Weights of a small GPT-style language model, trained from scratch on English Wikipedia.
Training: a variant of Muon for these matrices, 460M tokens, 3507 steps.
Each number is 128 + 24 x the weight over the matrix's rms, rounded and kept within 0 to 255. Layers, rows and columns count from 0. Numbers have three digits each.

# layer 2 MLP up, 1280x320, rms 0.116, rows 79-165, columns 240-319
089155085115128109160150162127126141118161151123104161097129148134120141127118129153117126139145099113163148146119089174130050171100134096129055146134106121146133167142153192093136103181117128144081109111132140153108122159174133129093151117
143111137135132132126137119145136131123130122149121141130128078104139121090112078147117174186118136115109106122121122151171120146097144104082107117113143182104137197113158171134137123115107117160103113155124105105129140137129119126123112138
155142127122110145118121171150125172100085127112169169125168113119155172111150124123180073091108083112078154127105090104153176110140138157159138098136129134151120093108128110100130110186129119126091114094151122154119130086096130129152108120
137091111132094146135152133092131141159153113125138088106142110102104160145164111134131093172152148072148126134124141097122107122110182145153134121176106108111085169146147099123136119116126132120108092109143106123157108145146114108167140139
084125134127145162138121098148167132115169143106137123174085095146150121153135131089099165145147110147127110136092155056118128120129088125103141105181114116119139130103128137074117140133105134109132150131147152109140141105146125136145116160
086156092168121101108113123141139127157134100130127146119136142131104129097121128140146107117179139151087158132130113197128126100123137132137124133129135126145103146093125175113115085093126156173154107132119130137166127157116114106135121122
134125171095131158149138112105115106132153102130147148072135111109154121116124137148120133134138131085131124123159130163158167167143104143145157052122172144149117152128072122138119154128103115101133145153141125131138155126132136128126136125
132115152124120139129163128093098137146154141143105120049159127109163142156137159144154152102108111121109161162123122160113131146143142137153111119092124107120150197109144108156147144139138137103141151166166152130098115169101134089148123147
145184087111111135101071108125106126135136130131092147142073115108074101141117142121127163154155147122191143127123133151131114167107107162141159130113117120114135124174081126120165157134111137102158141154155117135169148116153135177124120129
152107109164126122160150082138129116130147130128156128121143059120078123120129141106152111170122145077155130081138087086073112112137113100169146117150129116106129136122142203097103112165148138111119087131131147087097145124096150120106169112
120106145163115131088131103110108121111117139134130127111151158155134132129109097126146146141159119137111120187109054143132155148130174089150095147119143138115136129087139093138134127150079140136120146128120123137152123114137118116145156157
105167121171154110120139147131124117121158126143144126110151163149102146083133119166096136140083141119219105122134142153069121171133105117138118189079094122109167172133144119125090132107095128161134155117134153135124132121167131099118130126
097134133063114116158111139130166150153128113124117107088147101138122144143124088115126114124121130148100104085129144167138156108095119156143103145060103138143128105165138107160131118160101129142146138127117137112131112109164102123158127111
134129086155111152144143150117096146100127159095099134162092155161097139132111115144141099101148182136084090133110087160121138123089121120176139137147125142136150119106138081145139096150149136150114119138107118140112115128091138099101119061
158118161145100095134130137118127107141127146115159165119101070158130095101103146151094123149126137090147125124184125121149095134123075145111128151125120124114138141124165140120123152172167139112124149155139136125120178081145158177103112153
112128083126159151076097127153095149155128165107131151152122126156133112142116114132122142147117166124107079135144136161163108181115130155091156176120115120125171145125141114107144111147129120136142088112118144110140115147138157143124098109
151132134129190154146149119123136124136138134175194108141125145120113090131110108082143156169138136132120126144088126152135128174131148098100155104136100062113141140120119109131092105124093123158105139125113138133130130136105114139164113178
103095111089122101122069136143128113123149115122128143141132113138113147124150156098091129140158125131154112144115129149106120147179136100120098106133102139113100093114141159113155169123149136131136126146135130123113102144134117137143136147
123064115091148092111093158156138121099174132160120095112087151151161128164127174130147188151147118138080083108129096156119131123127115175148106119120136120110113175191122153156101143137118109118128137155118131113143149130114160109110170138
127128138152108138106141106134125143126116129113145149106135133128146162112141112145175147116139144094140161159114096116122142159125110141133161136159115163131147164127124101137127099102110158136173114117118119115086079123064145114151111107
136141186132132107105138120112101174152150148121160147163188139147098120123158130135104123179073129148118143166095108133168117113124135138118121164130145138115105108101153134177070118092135123099120112170182112113136099153118127108147125157
093119131117151149151152146137131132123127117090148144138090136151133123166150101136160106158161160123099114136156140134141124126110119103149139152118144141095115137117120133102138112111154122135147118115138133161145137118132104091122123140
120127121106123142164123127137113200147104147112159132117113112098145121165141149156141129109119111153146130088172125129139093105075094138106195124109147131140147138129138115151095127091178100110111082125125110131091139126069189135129169134
144084082108128165112162131138083097141137126130125087099116108143154108137125130138089125130071126126151121144120108143166100123146123134128113161124119136142106177096107103143144125121103148111143128142102150133169070162120176109132145154
152134154133160133133133135141133117145121135128094099144139107133138142130126139111123127134108142146137144147115115157153147086135124177117142107112125133135144165134133100093126123115123127083144123132140148099099117114142164129142121110
115152119151176180125102104172100107138107137116150097128123156093145138187066125131098139153169187117117132123172109140119146114134171114111129116114093118139166184106140121118105107148128136131127089120090102122085120138130146170116113097
072128146109137122151147132151125193134115119113108137177125150101149150148150100134151099128142148147113104125138104150119105106114094150097144076139166138102123125089131117158126128135136135119119114147162129154128103134132162151156115144
096043123167095144191163113110150127175126121129151149111142186126110144126118151167109156097136118127122131123137141150158103091110138126127092155156151104154092141118147151109103131150145114125113091154158190154123128171104109119110106125
128110147150153115190120127120126120177135149147132118118110130140106124136116118142099135130139143151124133089159127162157122106077137094177152130091175135094127163099137098092151109106130102143126123141113126114119147109118109116108118134
114164136101112069159142141145097112141148153101150151141113195110108165122159098129157103091120117132125085114135138141102086132158072125097181112136112188141125124130113160118121165118088146129118157123126132160144130091139142137133131126
147118126091147126132105140134112182170125185124121133117120112145098161152176176142134141124143128087107122110153144106085119096158124113156141154131143146089086082131149099138151147175135149149091098110119140107097169108095142098096122112
102176113111184130133166176114145182151144133101072132142077145139110168120112180144081136123125123114146129116134142132124109145119110096110111122143121091152157136105123136078151166099140125153149166040148108123107141137084110093103142169
151104119117085109118115108126103087102092120137145130101119119111158093176114092147081126161093163109120147155120100152141081125119099134124153164121115102128138097125128138144168131161141108167184083148112145111162128158131160151168144078
127131120107129184112098145100129100111137161094137170137087129132143150107117080098097135138117121139124165148134140106173152150149132131145153169160119121155177154135129086140127098063119139088100213099145152138125111131121152102099108081
144085113171088151135123098150146079108108162201145160091097090133118166144124117156084160119116077160097138151148121119117136129168151139127156151116165126111101120156140128102152135094091175075168099145089127166100082095145135136129161158
125157096076145134195090136176110123152100142128146115120178141127109116146152146101116123121112145163135144142140081133123149102116105113122123127126120140140163109146166135126134138145096096103114178124131122134102112113126136120131118111
116122133144120108173109102104167107145140163108147185144077118130159133119107135109155132153133118083135110129136147137162110152119134137113114146172112125078093144125161158145129094113102115109133160104127138112164115148117147103141098110
151112113085133162127152112136120176151156181117170108085132123172137128122131151124127127114112105185128119138109123079116161125102102117145119129163115069117140130120104168166119136134086088111104123177122140102095117143109141123105127097
077127122135140148112126124136130126131113110113116103133136123187099093132128099152131155113158136114137110129110095154111134205138106126150102150073116139091152157155107114184124139151150146152147139131107102132114134126189118171140119100
099132119171152137099083113115146094166150141126109082094146164107132167104077134142121169169112172086150136085104143178099107161131167076119150171073106073117126123141150123176120093132104178099142160136097168162107146127112106131188061122
142127155127115095113128134145093137117135152105137158148102141100091101134125166142123132142124158111144161149110109135089115124139101112114157110115088129125124117163087140188122164131088134145119111092135132134143147149154124152126139137
142141140148141097144167099150098152114139105117141124172180122138174122100121149129125122110160118143121104101125099107149123145138126149107136143139136111120127124115159175114130120107115104136184075137145133174129130131099123118098114138
092146179135125137166118166139112133140162113129162107136182126119120135152129092140094136129126131146124133140123143117079129116108157126152154126119145118096084139089109128142157119155147069152120107120103122162129123114095107122179107125
153138148101121130118144102129136119138099091100125151114163125155135168139144118085157114133164118161167151126141124133151095128133119171140149152136123143145118134156117119152139129118114169100164098121159128113102092153094118150172158157
114132136150092146133117115130151139140122169166125145113087125156122162136165164158119153115121115100179120165131130134112137160108133091157140160149165140133168131121179088185126130118120111178141126114094068128103128110157160104166122128
112108085186140107127135178110121105116143126141133172111133087151118146113153125121109192112112091144127122131170104171112120136115108128119122137094123140127135117118076137122160134108155122139082132088136127113119160147125134123103171143
118128171156130176110136156090096160121181121138105106136167134121112158147123127116132156122135129124067113100124132097100102113140165162115098108098095142145093110105118089149119100135169101171175115122152113169129103131157129128135103159
134100149142128097170129115099111094134129098140110144100098147103181099091139110129161153086104120150111113117118100115085148180133164133111114132100133107117092112147160154102111116117153140153126137107112128102110107122145159125116068111
148075132113121144120118095114117106144123151148116105096101062099113091113153169134105130149139118120137173083137095106101113146136140140132187129141140142149144155102117132132109183107115132095143100133096140076140152109117156103116137131
126149117129144156098132148158152074093121105134168103072080082126135124120130122123159101124121126128118133168133166129181123121140108156197096116154089110110099111120131160090125147121069126118163129098143150095140093150124131133158154072
094143149139116108170119123118157149098125138117112106129088156163137152160140141140138109164173068070119100079089136115089171077114135134101114121119140141103132135085166136145192110128084175165107099168195135110110136152109120175157105135
111151124157106126133126107119151134106097135105134145120142127142120152107150112104105175122130147117158078111155114125139086140080099138089143129130129114105133143126135136140156150138118148178124145180087132096169112148138158147104116163
119135134113079113140131129172159136136113086148128097116133142134153140140153149181130107147121116143123129124095124115089101119147149066144138136088140131100146142133113137127116174147138113097121078128156104131112123130125094132138109133
116141130160130076094118133093110097133188113129156090103152174103117129134164105146091147115095131203108098111166090165082142095122125130116179129145137099125132148086123087148100163142096106129099097118147150119144088147086127094140100112
081138061153095136151137096132133122136119112157138115121135089089138093175122138107135121081111128156104129130118139153124168175125116183132132101131159166136121121092148131093127125173120173159173111131162111129127118136113111130140151141
139089133129139090150160154067120122146189128126125147119125109114113102124135130115129122099138108124111117157133129148137170125116133115104140125111100124108159137146095103107115114138086121117116094123097124124170143131147114161081101126
098121141160160118129142114147141138098143153126098141127094126151137107112119135136104067127109160159109144082147089156124162128114121162157138117156095139121104136103155143158100128090125131109189110083136110111131147134139106135104110121
111109114077125138100119159119107122138111123120139143091140126134144140159164146120165123132135154129121128148126105153077111084129129111144133141162148133130087158157116157146147116106146090147110116121129114122141164149120122131122141137
135129175142115115112193097097118134140155123129172144146103143135134164103147094125130157077119150145127135107132139153103137126107121110127134135126100127095164144139151104130127112124146120153137124175147107132096114134181143140147112142
110116128146144129128145122130123093127105132089126146176113131127135151114146096158140139124140096130143101116118111123117121111127158110090149106131122099117122147095142106155138110089143158165162089070156082124140082119142148137167153140
115078138139125132159151155128106136160129101105154149130105129145158117099121121125092131131131109126138105130145126112133136162085102102100125067128157141109173151111099118167130107144143118140110118127168135122089118090132168114120131155
134135130098101106168093134177094140159096156108115135147106097136123109163133115145156087077132140192138138153158110127139094171123111145112127056094126105145147148110132145157109153146113143136121158096086137110106101096126132131183087139
133119115172104131156171091142136152102147172172144135120089108119113117107138119136130095133171142108137119084127140180154155155105168161122124126148140143118114117139079137149095122148088103104134122137113168160165144093098127108142163141
153134108123107099149115131117096169133183117142141127175107073141151157164158153089192096108115152079131130125151106148130119105133118144125131124107148122101137113129135097130159131136132117121133131160112141140119137153158160075140150151
182182154175150124177083118131078137146181092162157094154113248160136151148096124136087170142069171185131082138165161164066123140144119169103115156077162150143164128138163073171053079086107120130144132098068176133104096130143186141096074112
105169149108169110094112133100106127079121101128112085128102206160156162100141135118106135139097098146179084115172127090091109074115129114157154125165127137151110132142146106124165092140137118107121144164074144171166140090123147134118121136
159189137173133118168124133177106109121098144119128172180131087152134124121152131126118140147185121146089130150158094158088110127131126137150109147104161140104112132153090151124153129118120129137131090144110140093099115135072141141117099151
121151125103109148121124129158093171144160149120146141124086138141067163120155147111128147181150156096147138141152118166088120156121115155132115157114054107099179140162126144145162133100066091146148065162114138135136123149182139089146109105
123116141155094145153116094149109103134133114171082116128154128117116143161115130156133123161108132139150123089106139094088082110120127109114133162146146105138115095127099137153134130101104119140130120139132111133133129144126110149126115164
117190136146137102121145136095080144112143147157131113127175121092125131137158116138142194108139178113097133093179114179102117128118109117105094161150129185146102110083128117135128144094091132133098134162181134161124125149114127106119111088
133077109129143120128141093130134104123074151128129135100164131135131156104130116098117136136153130124161117132123074165102147125129150096117138149130125170101167149142143167153145127147121146157160101107102163101096131137114105131121165152
145141135146152106120136129137118121145105173134129094120141115109123103152115125159127080158155068125128096137104140132162111128133111170106144108138089099139145112097107104111137119126126096107117110167113090166097152098150123117162097139
116107119156115108148100097136117152118111121111121134132143162143169121100128125114131116112125116088134157124119117117126086088149129157116121191131130118128112123149164127088162116101136171127122137154136127136119146137147188151124108131
153147157145104150120137116094163120129113126077092171127153147129132159156065124140132137163119165142127106120134142107139087158107107116110150157146132133124101105121163115110164163132122123141119130111081091121139092140091143112107147110
103107135123133112131133144109112155116151072162105119148123109115134141174171165170154157148129095121184099158115126142142089092139137132166106118119165149152132096129105172151107118149109131138145115119136112146163104099143119117128131138
105132127121166097153121128121157130135155148096123132135103153136131108120084128149121118128114112139134113149125094136124095161139121126118128092135142119100129149122107121123099108122100080155115099195124134104116161125120118101133138135
072122143121187105091140081082118130113161138152138132130143150116134086122122121078116132180159109157124071116104107101128163138101119137127118147101112124109160150131167106149070080133173123093111109118129139168156122139116093121166115101
133140157145136121087114175114102174154121119144089130169096108107089094119135178133168097124117102187123134095117124145128109116134093114129108127150162109116115096162142127110156119099170158130164133098126142110104099128106144155120144133
153137162132123159124135116164110129133098157150128122107161102115143112100106136121148094109123153113108155076157155154195088149103115115163137142144097118121130165081113155136137129130155168123106070150117169135105116128096192174118100138
164194097179123143151103132111077060131144118103094148100135171141093124099120122093109104143160101075143161120111109133135174118150144075125132154110162142113157122138109128115095091134148156087116100135124112172100150153174133124145137164
106149133183107093106151109138115125149111122119133143147102113134141121134125132118129144136125186098121137135116129131136107164151091146142117143054124124157144102142132119128110119080109134101146097134139125144090097100131099118098106107
143126159139167107156106133166149129126085113157149110118082113163105121132153129147136159137102120141090163091144147114106105127113135128158137126099116148139132179142167129087171117115137107128134135118113097110108118178081115110124119136
154095124117116165122156121093090095131135119098128117134100095154195148146135094144148135147117129127128111136082123101136128143118099128143173125120115131131097129143086081073101119131140123116166135139104119175140105108126098123146099139
145156119166127122113134086131107101150140116134107131121157150120132120113138145164137109166076113095113131120114147124118113168122134114093148112127142103131131137113113128104117166136106141127135104111111123151144141108116124136114139133
085124141115099151130150154157153105138164095108142134089110112111127122126116126146148135128120128126158116177148144104089115134109094160107140145141142139114144080104144156144163172161097112102125134130157133122072111116107107159148075110
117165127100146084160150149142150118115102126127156100137099158115174091135159133164156102146122117132152119141114134169154076119169115120140115099142114167140100104138180158071129150160144088138124078165150116140131155108142176137067176134
161168148106110118143137133132126111100136110119095108069132117087157143169112092116120150104132090157140143179103080127173150145157154143114114115118116135085186101145107119160080142134080167127058135147144108136109096146148130134156136140
# layer 2 MLP down (transposed), 1280x320, rms 0.0799, rows 79-164, columns 240-319
112165096134147116135098140143090140135169123127107095098101131115143150133158117079113134111166098148124096120121102162163113161098137129103135092151121123133140156132075158078109090138086115129105125117159123123110098103228172152139137116
155103139128162136116100182143100106126123128101123108163130110124148139126119148110122160073093110137127161130137143175105126144127119088168083138142088142100132118144114137149118123111122148110132121092118109176097123141111098106104132124
132156157137124136089116124149143121124140149135142183090156112122122164119208156105149140127145134142123112092127139135142111091104118163153132206103130141128145104132119105117145120123144156136097153122131138094131092132160093136128161116
123129116092172145093121141106143082115109111160120133178156128170124113132119176132131177125110117135110142122083088122148177114125128120159118120107138161142147125116136177127149070171126155133151103161112116111091172084137157173096133123
145167090110135145102099138190131111095140118121157095096064121141154152133089138123100128121080115136137109098117138119156112137137117105129103095152143122145126137156118140079087084149128115142126115140094094062083125113149107110163120123
095134095125123116129090102135141119115130173131135171107195165141093112092137085141122118126121178066142113140053119164127155133132124108151117183100104122106084113091072130148120114089136126142056133140124139142137107097159124115105063178
109146161150109119136131141139147102148146124126084122146120142116114097104147104104169134138096118130144117153126137106142151085192116136124093099074153121128128159125056129085139122166151132101157167121164138163111144091133124108135116142
134160160106139134184127115142172152139106107144108143137109103126130161130143177124141149107136124122122131137146148119134158086155165130127138113086109123111104118085136154152164111134133145113142069112108136145101072146123104121132136095
143130129123171123144117141157119167131121104164128115162174121130138150082118147114132126137144156138108111117131082150146105134122105137134107145140119153147142109121137143156118106111126171111144140087073141143135084138156117136159156103
161130163129116075071111104152167074161154147139124151122153130135133142124129138111129133106132129120164130094116125159143129145122072131105142094126131145132097106156176118146128191143124137073103150095128130078150120144137155138146147106
133116145111133090147137146161085090153178147167134090153109116128105088134107103101160129133150104143164144139134133193099143102119088125156123137176125141139151126127130132168169098140105130145164138118110115180093142121130122140154140095
156105136126158127072133155137161141114100154117158143142116105155122117161127136094191127106156109118056141117102117111145159114167093171129135102164136143131091114109135147132132095102166123119113134155147151090153123098109138119153140130
127123100129131159114105120124119120096162147113122186106156148130133129123109147102150138097123120083135079126156133129109126174132157111117143147106122128162110135153147152127108137113133123155117147118146135139118144148143137164150162126
105119097161178077135101119127078126132138142151093144121118167097134104131144087132132100141141140134125099132113092114114160132141086088107133146153087153128137129077144141127140141125137133137166092117123104117142114166115086127099140133
142167134144157177113147107132143130132135110111139126139156148102112138167143098088148188112152151142132115109064161121146112121143119131104098118134142150136138145145128089099146128083161188099119128125126138098112090154106131116160121124
145137093108115161122131135109099160148142119160143179152124113170167112108121136150135163156174131101150130137132148113139116084067106132143110100107125131122135125155097116115148150108088093155102092099104091093126083131138225122134083138
156148151107122143147133174114093118165092077106142096111106145090131132112094104144133122091149115125119118109145090189100096110161136125114113155129125146159117121108149125132119133142141154127172132127133102147126123152138132137125132125
097177103137147114122150134086099130117127133144152077103156142141121148120133127088127079104149118128126167149224077170169105080129114135168106143156088120111081117133122138109128091151162125100132089159081151112077148111119151084140125083
098140151115141081154119110099171103130108147135056121101130098101118136144188163066138107101144123128127092140173144138130144135115141116138145100153092109121143151125136115094131149161132144106127160140167154079172120148108105118146116154
131106135147114096126136105186132151152143120119134156173096140137136139145136128135123084096133175114138103127077081105163130127095137096129126130109118137165142137113124106155115132099101132119174094103116131139098095161096141119128131105
122153153146147162102134112114146148129110118108127137153091100109116108165125138082099154115137125124160141172134158132197116131146108123080159156116151122088129131163158098140105124104101129143101122151090141105132116104102137123123091143
125123167139140136143118141115164123135139154154099146067129157156105130166162112159098169129086115132101136135155132109090098096137131138138137145158158109122145118122111142132132120151157108161150134134108091117131111154089151106100131127
124129134127107149083124119108094144117122118161119147162111150126116158123101131133156097114145138145156135143158142177127094124147145160101081133099141125125109133119159135203126138103122116125084140158080086140160123178128193127102167083
136139152106114115085141190166121188100120130115144150176134126137103102140123125135125144071144159127128116127121138125117134168142152146117118088134158136151163125123095120120115135109119105120103144116153144154145099128157108131126147137
142103143127141094154129129111136130136143104100137116113086119135107123124141137122130123138141181123126108152109141130132144095136141194128137113158159123155124146158140162125128088111133171108102123125148121154138106140130172087153101155
132090128087123154134147110128146134141113138167131122102097112115144163176170179148119131160137114091134168113092146127129085096093166138138115116168056132109137137183134121127129094117104147124122080121122120095068058123149117119200107143
127111136176119156145159143126152119171097090134144145143132091185134186118130113143097129140123136102148144115098163120134113112109130158128121184130147153152087139149130096171155143129140144100077134148102061142086106144114172137171134132
094138165150168108118141094115127141143136152213154135115139142128103148090116143101108118145077170124159133100144103147131104114078116118153072140122132092130120172162119103135092147083135106139170132141093142084145125175105158099182126185
122123106125139117125141155117100175151116116121124143078104138126125098142104087119148129082140135115118106123113111098127114124133147133140150132123123165115138144130140136148138121140098107096146117155127100144092140112153081123112166119
109121165151147174085133192135136121113137165130123154120142127152117129109131107094145078162148136151142077138126087154146087087172173106105157140102098119136139138124117119118125106110181123110125145124128126119095163114133095143128099126
156100090139114158172187143120130163126150134114129165131115108106138132136113167079086108092120159140154095106090126126126111121139137129109193147155149150134135109123144157120132145150074105131122091146092135107095154122074136112146153137
179159138164116116131127098147096086173102138160156121121122128141131083148122110139147140122199129113101150161125145096124146147115143148178125136098150126117126102157144142141117099155139117117128093188157141096133139107130119147128112135
150122156112078165144130134085121138098145104095088164138162118107120139155099147124148082134098104173111133086108122084140128120133089103158124109117118122157102143100115154118162108091072111095137117121137141167113121111114120147095138115
150117162136126132127149132137126070103143154100122109121175143105141098136129128123146118101142123094129116137094116135069091139116132091112117122154139127080116112187147138142144135122152109087136087149149088105127145122111089128161095224
083149126150102098140178135115123110116138160091111139132132093134112143086070130118104149127111102100094120114089114139132138133131113102103157117110154161115167126127126160118155150129150141113088119137124125146099118108119098112145151107
135118149149143166128104135152115116131127093114145097096131141107125121138086123145123108129100138111132139127135138124149103123113095133157141083119153130145116154141146141134145108123111132117101168127106133120175087110084086140095105147
140101128149140131137171109154092114146155148167152170089149117130153149093132132120100115124116125153132135142123101122154148124125161113142134173115132142150162146162149065123129119130107107142148121163138108145101143142158112119154119115
114135182111151141099106142148107099111137131101147096131111125122172121165091113130152097128133085170107104125108129167078172120123081157092076147146135085142184110139151115142114107155152098119128111139108108121129157144131118144099133110
158102135122105134090148092106122131098132122098132099104144154108117125117152133114112113135164134149180164098084140144119146165127120100147125157099119147164143125134096171121105057093154113170129153137165107132096166108142084127132102126
128133090069084141075162108147164127117092099154191171111130102129143104114148154066132083140138125118127129117142104094159111091097100072151123126164159153161160157158119113046187128164109083151122114113162121123148099121112169068151171118
132133125132143158126125129135149124140128117118124112130127132143139146124115098112121124117120122124137120144147123142141152109111160143126100155152137133130131131115150104112120126127133114134127110115123112120126124101108136130142122122
131157132132141121110075118123118135145124175098165115107138106101131123127143091122153138146093132188138143113147132141097121118075111079142147208122111122146106135153141106101142187113135166116097149152102133102156144169139168136102166143
139174121089138157162076156157144109135105161165166112140120109154155182100160146203127118149183105125151151117153124137128130143130116118105096112128101111152119126190121095108121103128139107128107103176173114151120118128140092137146144115
127128118140159119155082133160176115124125172147136131116074154076147163131096131140122152122135089136141173141113125156135132134098113146146092115115100152130115133084118141119128128138130148148097113122088164151157143126126162115150123109
166136167109118094078154110093131135132100145189140089101092152125097132107177136138178162130127074109162176140153132122141142163146116122117148139121137164153158143151129120126079119111118133158155127066134088091100118116158124123173056128
108122143081156182159108075086142152141173094107087126107141095137126133125136145111140158109095100138127117145112139152136080113103110168127160131131176122095126152125124161116131140131121157153087196102105128092130178102132147088133091145
110161144123128158103134123125135106142143133120153152084143063125116121141167105161120110139166104129110141139139133147141131170125109132097116123118118117122109151120136112156114111128164119150152127174156129142143168124155140122122104167
051104143111134114103143141111098106143122066121135106108139119145136165109166137138137137105083114110110111122120135145093091136174139140116133112058141144126096125127155157108182126120131148177118172117169146117122120128127137171110107131
119132093131104127100133099106161130064117111127117112125127072119182105094141093112137122142123105122162099141149127140179114113216124139168123120127089123146075126109077144145152078097122147134110137156135161140143113102128119110165118088
115148119159106116144110088124116095141122134143091142105138130092127135133112108131123143164159133117160133111090096121137126131144136098122147138112132129166164130120123117174151095179168146129138103136137111104098128115138155116114111179
101142098162153132141117118155152092125093145096109121104170130113075144147157127114117135090178131097141150151089074134139155168165154144091090158116142119096118136118140141181131110144117144120106142135113121126159131155124130090158106114
153107079132130121148140144099071162141130134098148165148109134148067117164119131111105067058162119115122113138119148123135124160137134111103138132086119116109157100147126092165119119145156127089157130136154121088143128113171135121084142146
141172162111109121129118149132121139101143127141106132125088104113114101106143126130129094142113113132153088110154152103152126184119143087113111168138119110110156119123134101144191157159148124116142103124113129117156146127135087134127154084
137142159138153132159061086133177122098130095093088123176076105105178127113103135134161133117182121071143141107109172072149139192162141122151074092097164135122137125134151144158143122133149138149119130131053136111111135109146142123151110108
120130109104111157121102120129160115124122141109139138122159113156096118125114103116118117143087147146108143148105135119124120163090145124144137124123117124100105111124127130073108100135128154101143131148153080087166136130107121135105131143
122118134161147186105135150144088103098106163111124125096172120143138081173154117135134160108157126118108140153078118128115138097143073093092091089129133126153147121099156135177128183137116131174087141121111077125150109136106161143118122180
142129123108086113078081117122149097127180110119160155102101095157136139141113162167122146125098127090114066148168160129173131156158118140107098115136133099109149166126158117122085132157149131140182133160110127139110132134143170161164108144
155138138131138119102168163124152127099148110091108129127107132111142118104138129147153152128126093082123114148152181115125118084166101154132102112180154128127131067114133100126116087133110157111118113114129129081132136170121122139134156100
119110141124095120137122135130149161133139116115142145113126143163101128114137077149129129152130131117141106104133111154110096124089113128130151120157139109105124159115083087121109121135119131122131136098136106096102089143143151159136145140
134099159155171126100127182125147081148124150142114137159113105083126149129148184197153138100127125117147146135132135119173152143126150085075139125160114115145097092120111140140095162122117135111144095106119138144172128093114161135129141114
167100140127138139131154139125125155117108080109150115134117109177136105135103099126106124087116125150155170095125126122134128185136112087133074129115126109093134140138069138071123152124096117128116086109154123129101116094161123161106151115
119116185111195121127101107134133107104132128145090133122093133158139157146110088138130077117098105198133139136158095140146112142091140094089143102071103131124206136120097161092126121140104110131149136138102158097083191075200126126130108137
120153116118131112197148150143134131158126110158141119137165151143134085133125108111093174140122135098093129116182135115141139160139144148123125114160161144147129117090079110123142088131147132126144130116122106131129085099133149110164132113
163100162122114126076119111122116098115150112088189123165125092132146135098098138115126122110074123119096135094125141113107091119146126115155149162162161121150141148160149076148159147167098134097136187123131112137110117129152129133120133158
125219127255156112108097137132089059196119127122154128154091179153104132085115087090053083167116194188174095139227124203164147145150122104124156143095069119139158138144157089159088035162121128078136182102081143114102092129129139106129105097
163120168142156098135128101144104086106157114089114133109112094136123123176108105096131088159132148155069140115119109139122130107153121132155121129117120174111101135124130151138093100121110176109138129170159167134126130162109148104171142129
089136139119122134163091130158152111110131130108129127134168091140092179093138155128131142137137155077087140160170108137132106075119147086125069064124173162146105113135083129128154124142118148088082128130112139115141098132141088160121115115
143122111130145119098148129120164178128089138105132164144153102112158149133098111136180085098141088125118109120111137138161120150139109165168146112144177148185093105145085097106136137136162137116104158091115099094130124110142137096132150141
092138140145165127112130096146134140165149112091101151079159114127123114113127149136164141143125118145135109133156141119129138107138142084162139112089118111128131122118124113161113156115153111116104124154103130104126148163121115115114138142
137140118103146106153161152133087151173116153156117086107133119099104128120125077148135188125147169164119142124158073162120129091136173115138057146138116117142101099116164144125145135114105085102108157178145165124129101106141130100119131127
105132152113107132118145116181129048131145156142132116108158118112169141158125140110102136125121211108136149125161115132128148146114148164143150087104135115149120129133116132104137164107127115116090124087101121154122127107142106120142143101
147136137149115122128129130118114123084132123141097113116162120135117139127167119148094113098106153130126170135144084134143102090143095127158091100155133147097149102138130156136090138141139139149095074146128109099086149109135169147108098160
128135125121116171116113159150101125133130104180127185118156106115102093158121129138138145162103140076108136145133105120116108169123148158134125120100161138119116099146133101154132130125090143120136152127141114093149149139140152142096090106
133107157112070121134103082106138208112126149174084140190127139142143180141083134146132099133111154152153103098118139131158130163123144092159121119147110138135135097142092131134133139137105109152120128111103124142179145136152163142123137143
084107095101094099105131134104116140145148107166117097113124118147112130122114137144134129113154166148129112120119120180083135103093121126131099118104164168123080156135134118142152120133117159129139170041150102120101144097126128136115114142
119124119119118153072143112187125098107130116122158181108131149115111143138159113124172111148147100098138156130112133111096150132103137060128172170152115145104183134098105117113085124140130141122131108076133151144119111122142100111113124160
122094143185077106125119103102152124058109172151157133149125094130125166112098139137170100118169144127154109078174121098101148153137174131139092178113074145121180135136186114118167141118149139139162136095126103092120149116112201145145103107
149143127143114154085147148095124146140126160110096124112118125123107138099138132117152146123124117126145108161175116108121120138130150106148160111132178139135092149116115160127135102103104107144155153115107169172122130125161168105121115134
157157160122123171132129137141114159125099164101088147127174101128122103083110114146138134145125137103113148127110127124153133116105113147168129120109097147082135135113155164094126164112141135160152157110102133149105176112124134141094127109
131158128125118125137135120135119104162137052154119128129124129126153118134116120159167059121151090098107123106095116169073137107131106080098122121104131125109137126114136134118133167129142133143136124145085107126113112156138122170119158106
127135132101162108149101113142149110155138144184116107127150118153135160176175108084094127184139110119143123165133166098142111122150107154132158111120153120177118116100127128174126122135127140107100121169167130155127119162137118140144140127
117125140096116102151139120112125110159116121069117132146135136110118112145138102118141138160120168123144139083146123119109150129164120115080124154085139127149133166120120133155104115126169132088124163135114149102131106131114159142110088147
135120168115140140088143123142120120114117130137103122144104166144128122110114124115121163149152130120140108092144104134123117111094125112076139173102098115123087149186099148113122117146099102123113131141091133088093130152142102127129123150
115166097092128135143155108089093186151101125118126128098125107140139116148129096147100112104119140157112113134111120116139150127119147133100120106100095119179175158141118103128104180124153129091155119124134117132133129133129173106114148135
114139151096155117158137129103090074134165092120107134090112089139129137183135124146142110137114117101186112118148135090144122126117149117140115145105116139092153134133097165122138137129117124077124127143132140148085143125121064165106070108
144076128129121117126149104150131086090122137078092185094099118147103121135139116130117145098146092145125138147145123118132099131110105121178110106129108152134107106138168118130143129112127136135129156121081154105111145140154121138139127118